Weights of a small transformer language model: vocabulary 8192, rotary positions.
Each number is 128 + 32 x the weight over its row's rms, rounded and kept within 0 to 255. Layers, rows and columns count from 0. The size above them is the row's rms in percent of the matrix's.

# layer 5 attention output (transposed), 640x640, rms 0.111, rows 178-191,242-255, columns 440-479
size [121 123 121 118 119 125 114 122 121 123 127 116 126 122  91  88  85  91  94  91  95  90  94  88  88  94  92  87]
[[114 102 164 112 149 147 174 115 120 121  86 133 138 101 135 125  72 105 179 146 115 159 106 151 155 125 135 136  71 120 166 131  99 176 106 131 183 127 165 178]
 [149 115  70 121  98 124 113 112 124 132 149  87 101 107 192 169 144 198 152 169  95 147 253 132 119 120 149  96 120 109 105 156 150 118 167  98  86 107 101  93]
 [113 162 140  98 149 107 178  91 196 151 105 112 119 144 125 124 145 100 143 156 137 116  98  90 134 187  83  60 170 121 145  82 129 144 170  73 209 163 129  98]
 [122  60 126 142  79  53 139 117 109 116 143 130 168 139 141 127 102 140 139  83  92 181 140 110 121 104  69 150 116 113  84 165 108 172 116 108 140 175 155 177]
 [153 105  60 143 154 150 122 186 142 161 152 127 122 189 149 159 145 200 110 112 185 107 145 138 126 143 109 137 108  97 129 179 136 141 179 109 209 138 145 153]
 [ 65 140 133  74 142 157  95  59 117  53  80 104  83 133 146 187  93 153 142 143 159 149 131 154 161 159 165 110 111 145 137 114 170 148 195 166 114 102 130 102]
 [127 133 143  62 122 129 166 139 109 125 178 152 135  94  91 153 124 135 102 105 127  81 140 144 101 143 126 127 105 128  73  86 147 108 127 151 165 179 160 128]
 [153 130 120 172 111  55 119 104  96 135 108  94  88 117 168 108 134 173 124 116 159 105  83  94  99 145 145 138 115 122 130 119 100 170 166 156 143 124 118 117]
 [ 51  79 191 121 138  95 156 125 156 133 153 175 105 148 171 130 156 121 129 179 124 115 161 135 137 145  77 174 120 149 137 134 156 133  72 112  96 120 113 126]
 [114  92 117 176 146 127  94  80 131 105  98  86 193  91 148 141 167  65 102 143  85 175 123 107 156 146 115 177 102 156  66 147 113 115 122  95 119 128 108 115]
 [120 148 116 121 120 128 120 151  95  92 113 106 127 168 138 111 120 152 112 190 182 147  89 132  84 149 194 143 176 130 112 131 119 129 125 140 107 102 107 120]
 [ 82 123 111 146 124 151 125 156 150 136 104  72 132 108 138 131  99  54  83 172  63 136 104 188 137 134  90  41  84  77 157 162 107 146 196 134 215 110 135 118]
 [136 156 171 123 132 162  90 106 131 161 178  63 103 156 142 190 120 137  91 140 141  86  65 108  74  85 117 104 125 136 116 125  88 138 105 138 116 130 117 188]
 [160  82 105  69  94 112  50 131 110 133  98 107 133 184 157 140 140  95 183 157 114  98 133 103  93 171 109 172 116 171 137 166 103 124 110 140 120 124  93 145]
 [ 68 165 168 103 108  90 128 218 171 125 160 113  76 174 126 151 137 123 133 152 141 114 163 128 111 142 186 169  77  81 143 115 150  95  90 132 131 151 112 123]
 [121 119 165 138 109  85 131 134 133 176 110 147 153 119 105 164 143 110  98 166 149  68 162 121 189 112  47 126 152 103 149 177 135 104 123 121 137 127  92 131]
 [104 114 135 101 132  93  72 134 131 132 111 100 107 115 150 171 175 128  89 138 121 181 191 123 129 153  79 160 147  79 148 147 170 130 184 113 181  71 179 105]
 [104 103 106 139  83  89 115 128 130 154 132 160 137 141 144 125 183  97 132 158 135 206 109  86 156 102 124 126  79 170 128 104 111 120  76 174 167 117 127 144]
 [125 167 136 116 126 121 114 205 117 129 120  91  87 133 123 160 108  94 164 134 118 160 156 124 115 128 146 169  93 121 227 100 122  88 105  79 137 140 112 155]
 [170 179 120 122 148 148 144 103  87 137  85  92 140 116  91 188 147 153 181 136 166  97 173 141  65 150 139 128 118  92 135 177 141 140 137 135 128  81 115 122]
 [111 128 105 114 139  85  86 154 113 160  97 120 115 115  97 140 134 147 100 139 165  94 126 182  97 107 195 145 154 146  74 175 104 152 177  97 130  96 147 121]
 [121  96 117 109  93 150 184 104 148 124 132 109 107 143  92 113 149 120  43 118 156  81 139 175 111 104 144  65  90  86 132  91 153 166 161 111  93 146 127 158]
 [107  92 124 131  83 111 108 128  69 135 112 177 124 114 192 123 167 129 147 103 207  78 172 172 147 110 110 118 142 165 147  86 182 117 146 122 104 179  49 153]
 [ 98 112 132 119 135 104  82 103 122 112 119 128 196 125 146 123 135 125  92 101 170 128 189 108 110 185 134  64  99 101 130 147 151 155 135  74 166 100 176  79]
 [ 93 135 131 166 155 133 180  97 124  86 184  88 172 103 121  83 144 100  97 153 196 126 136 158 127  86 166 122 149 153 117  76 131 166 192 115 160  67 139 165]
 [ 85 157  90 159  69 137 157 148 146 137  70 133 138  92 146  90 134 134 139 104 108 158 117 197  92 108 130 109 155 142 125  62  83 100 142 122 110 121 120 104]
 [193 132 155 145 105 137 117 146 129 133  87  58 125 146 178 105 128 124 160  76 118 140 142 127 125  97 137 121 111 154 121 134  21 106 140 128 146 105 167 161]
 [145 175 131 152 148 112 120 153 113  71 137  86 128  85 143 163 179 118 112 140  99 124 144 157 163 123 145 111 202 103 136  88 134 145  86 157 180 118 162 144]]
# layer 5 attention value, 320x640, rms 0.086, rows 115-127, columns 440-479
size [108 106 107 111 110 106 108 109 107 112 112 108 106]
[[110 163  81 147 139 155 138 160 112 133 115 109 159 116  40 116 129 162 114 161 102 130  94  91  88  89 114 155 105 160 132 184 108 185  81  99 165 157 173 138]
 [166  93  99  91 109 139 135 111 111 132 128 113 111 170 142  92 124 148  92 139 129 138 109 114 119 106 140 161  92 162 102 173 127 149 120 148 142 147 118 144]
 [153 151 119  94 135  88 120 138 148  71 180 131 107 147 157 101 150 148 159 130  96 103 106  99 142 206 142  52 142 133  92  91 102 147 114 100 152 154 130 103]
 [115 158 163 164 110 112  70  94 171 166 134 132 152 111 136 101 115 163 131 122 127 126  88 115 109 102 125 116 203  99 133 100  58 180 173  93 157 113 104 169]
 [121 132 186 213 100 205 162 153  85 144 215 162 144 134 202  89 163  96 145 120 130 190 134 117 190 158 134  84 203  89  58 103 107  82  94  53 152 131 100 122]
 [161 154 108 119 135 191 117 139  69 132 148  62 158 153  40 143 110  98  94 123 136 147 135 125 124  89 110  99 127 154 109 110  76 136 104 121 109  78 125  93]
 [ 81 116 132 191  92 148 133 163 122 125  95 179 208 155 130 113 175  77 163 102 142  77  87 126 120  98 130 134 125 121 120 148 124 135 165 133 136 137  96 116]
 [ 73 105  58 191 155 128  76 139 104 118 127  63  91 168  81 139 126 134 182 100 108 128 126 109  67 102  56  99 157 129 156 175  65 135 178 131 161 164 181 133]
 [101 188 120 137 178 119 195 175 147 131 151  55 138 117 128 159 220 124 127 117 111 102 183 111 143 160 121 135  98 130 148 172 117 136 132 208 145 150 108 137]
 [ 99  35 106 111 114 147 104 139 162  84 173  94 131  95 104 135 151 183 166 140 117 106 131 134 116 115 117 154  93 174 133 126 171 195 150 174 133 188 133 121]
 [200 144 122 106  95 121 155 143 113 129 159 162  62  89 150  92 166 177 134 130 133 126 131  90 145 216 114 146 112 127 106 123 134 138 172 137  39 116 115 141]
 [107 140 132 132 143 145 139 141 143 133 187 121 109 110 176 101 145 108 119 114 125  98 146 116  90 117 142 155 182 116 126 171 183 108  44 114  80 121 138  36]
 [ 96 131 118  88 124 143  87  61 168 148  94  92 147 143 142 113 183  81 106  96 171 129 152 137  72 101 132 117 135 160 100  60 195 172 169 118 121 147 147 139]]
# layer 5 attention query, 640x640, rms 0.0776, rows 256-267,320-331, columns 440-479
size [ 73 148 160 157  75 152  81 161 138  80  79  85  84 161 176 192  66 131  76 183 104  73  70  90]
[[166 128  98 134 150 100 141 122 138 134 106 164 169 145 148 120  94 145 142 105  91  70  92 154 111 132 195 154 148 139 128 152 160 123 130 122 121 107 141 115]
 [ 98 169 144 118 112 103 163 144  77 188 155  99 159 161 148 131 124 138 167 179 136  89  78  87  79  97 133 100 103 162 144 155  87  97 204 126 107 142 131 148]
 [114 128 132 169 145 155 108 110 133  68  88 140 124 115 165 140 244 144  73 114 125 211 166 197 127 126 182 133 118 135 105 141 132 176 117 127 173  75 120 176]
 [172  83 151 112  54  80 118 120 104 170 122 113 162 150 125 108 115 112 145 115  95 100 112 142 118 112 164 143 149 118  73 133 128 145  89  97 104 122 170  97]
 [154  98 147 189 170 105 181 146 190 137 104  83 121 135 109 129 102 107 167 155 168 147 107 134 143  20 151 145  99 166  88 142 160 119 122  95  95  93  60  94]
 [ 89 133 142 101  96  44 165 111  78 163 147  74 163 131 143  81  94 129 167 145 103  62  58  57  87 133 113  76 107 119 124 156 111 108 175 124  82 144 158 150]
 [134 128  87 111 159 115 141  77  98 134 133 109 123 147 107  99 132 109 103 119 112  86  97  80  74 133 168 127 129 162 129 100 101 141  70 141 109 135 137 151]
 [144 133 182 114 129 104 161 139 113 143 166  74 161 151 122 113  58 110 134 155 108  65  96  81 122 129  85 118 131 134 112 158  98  65 126 123 134 157 130 101]
 [104 142 116 133  95 119 144 158  97 182 149  78 165 130 154 122  97 116 192 126 116 103  47  49  53 129 138  74 114 154 126 159 113 108 204 138  98 113 131 125]
 [183 166 110 123 175 138  51 127 142 114 116 167 142 126 126 148 177  94 125  98 122 166 185 133 154 171  98 126 153  97 104 174  99 114 105 132 101 129 128 182]
 [101  86 197  63 121 153 122  98 138 146 111 106 140 158 126 127 123  99 114 125 138 191 176 173 183 146  96 164 128 132 155 148 119 140  97 117 117  93  97 146]
 [104 146 107 113 141 131 176  97 118 150  79  74  90  97 181 207 180 223 114 188 128 116 126 127 166 133 160 159 138 161 135 112 155  96 100 113 110 111 131 141]
 [153  94 196 126  92 116 166 172 120 147 128 121 171 130  90 158 190 167 155 140  94 160  98 101 113  95 152 157 125 126 123 192  97 152 211 123  68 120 180 152]
 [174 118  73 143 108 143 123 110 161 123  75 150 116 126 155 114  94 142 168 128 108 166 167 203 147 155 183 145 162 116 115  92 138 168  88 120 174 105  72 103]
 [201 121  90 131 134 144 144 106 149 150 126 161 148 132 171 133  22 112 182 103 139  84 117 157 147 109 117 142 151 123 164  91 153 148 115 108 135 146 102  78]
 [139  93 154 146 121  63 173 151 101 186 164 122 154 111 117  78 152 128 191  87 102 105  77  93 126  85 144  98 128 108 141 148 153 123 160 132  87 126 176 116]
 [117 125 143 180 143 121 191 145 159 187  99 123 154  96  89 119  95 156 149 135 118 110 122 138  95 128 232 137 132 156 106 143  89 128  97 138  68 150 109 100]
 [158 156  35 156 114 155  71 112 208 107 105 131 140 143 164 128 106  66 140 117 134  96 117 156 124 152 165 155 104 107 144 104 144 132  72 105 175 143  99  83]
 [124  95  56 183 195  92 133  69 147 117 145 128 139  94 127 136 147 123  97 124  94 134 123 145 130 186 185  91 128 117 173  90 122 157  88  74 151 107 153 136]
 [140 106  71 139 135 183 105  99 167 116  85 133  75 106 114 149 166 114 102 102 136 208 153 176 137 142 113 160 160 108 113 106 144 175 103 137 162 114 118 172]
 [129  72 149  91 118 193 107 124 154  62 124 144 155  51 146 151 121  93  97 140 146 174 113 128 235 129 163 136 136 122 157 112 181 134  86 115 168  83  93 116]
 [107 174 144  94  89 137 143  79 137 117 108 135 130 116 148 130 179 111  38 163 102 167 163 154 160 149 104 132 127 186 118 155 101  86 136 137  78 105 126 165]
 [143 146  85  91 124 195 175  99 174 169 131 141 118 170 134 133  78 137 148  94 166 184 168 127 159 181 113 180 169  86 101  68 166 105 147 109  96  75  94 145]
 [178 143  74 145 113 104 176 112 134 160 210 144  86  71 144 145 124 125 162 101 141   9 111  77 131 102 178  94 154 122 131 134 155 107 141 155 130 114 137 113]]
# layer 5 attention key, 320x640, rms 0.0726, rows 128-138, columns 440-479
size [ 70  39  76  79  61  75  52  66  79  44  53]
[[161 100 152 173 142 104  76  94  94  86 137 129 136 116 118 204 106 104 102  88  77 135 132 126 117 237 135  99 136 104 111 123 161 147 107 170 178 121 105 121]
 [148 148 133 102 106 185 115 183  76  84 114 125 178 123 109 154  61 150 148 158 141 116  69 103 133  89 109 158 173 142 142 139  89 145 164 180 101 140 100 110]
 [137 176 116 109 118 131 114 112 107 156 151  85 128 129  53 129 109 162 158 147 193 103 118 183 124  79 159 141 176 105 155 152 142 190 143 131 159 128 127 147]
 [ 64 144  61 125 163 153 198 121 198  98 133 177  87  92 141 138 154 111 120 126  96 143 135 124 138 185 144  89  74 123 164 182 122 160 123 166 107  90 154 163]
 [132 126 129  89 108 115 127 173 126  21 157 144  60 132  72 164 112  77 175 158 154 166 106  85 100 166  86 118 149 137 128 131 118 132 100  92 129 189 161 155]
 [ 70 152  55 122 110 136 112 123 128 124 127  80 160 135 140 117 104 127 121 130 127 137  96 135 161 186 119 166  96 114 154 138 132 203 165 111 107 107 113 149]
 [ 67 165 100 116 121 179 153  88 112  94 150 122 125 128 137 121 122 144 131 109 175 121 100 108 111  70 161 139 107  81 161 162  89 164 151  92 109 135 127  97]
 [176 121 104  63  72 107 121 149 207 115 167 166 131 139 113 130 153 129 122 122 120 120 155 166 133  91 135 116 151 207 159 118 101 129  81 138  94 121 105 142]
 [160 171  73 109 182  91 161 102  97  82 146 143  98 113 139 128 158 116 119 116  75 116 115 103 105 122  82 128 120 192  87 143 137  97 165 137 183 141 122 132]
 [140 105 137 103 122  86 110 100 111 143 171 170 101 150 139 149 117 148 173 135 134  65  98 140  78  58 153 133 117 122  89 142  67 113 132 102 134 123 138 125]
 [114 111  83 153  96 146 141 124 135  79 160 109  74 110 141 111 150 117 115 151 126 130  84 163  95 116 110 131 144 159 129 142 139 155 155 124 142 126 142 135]]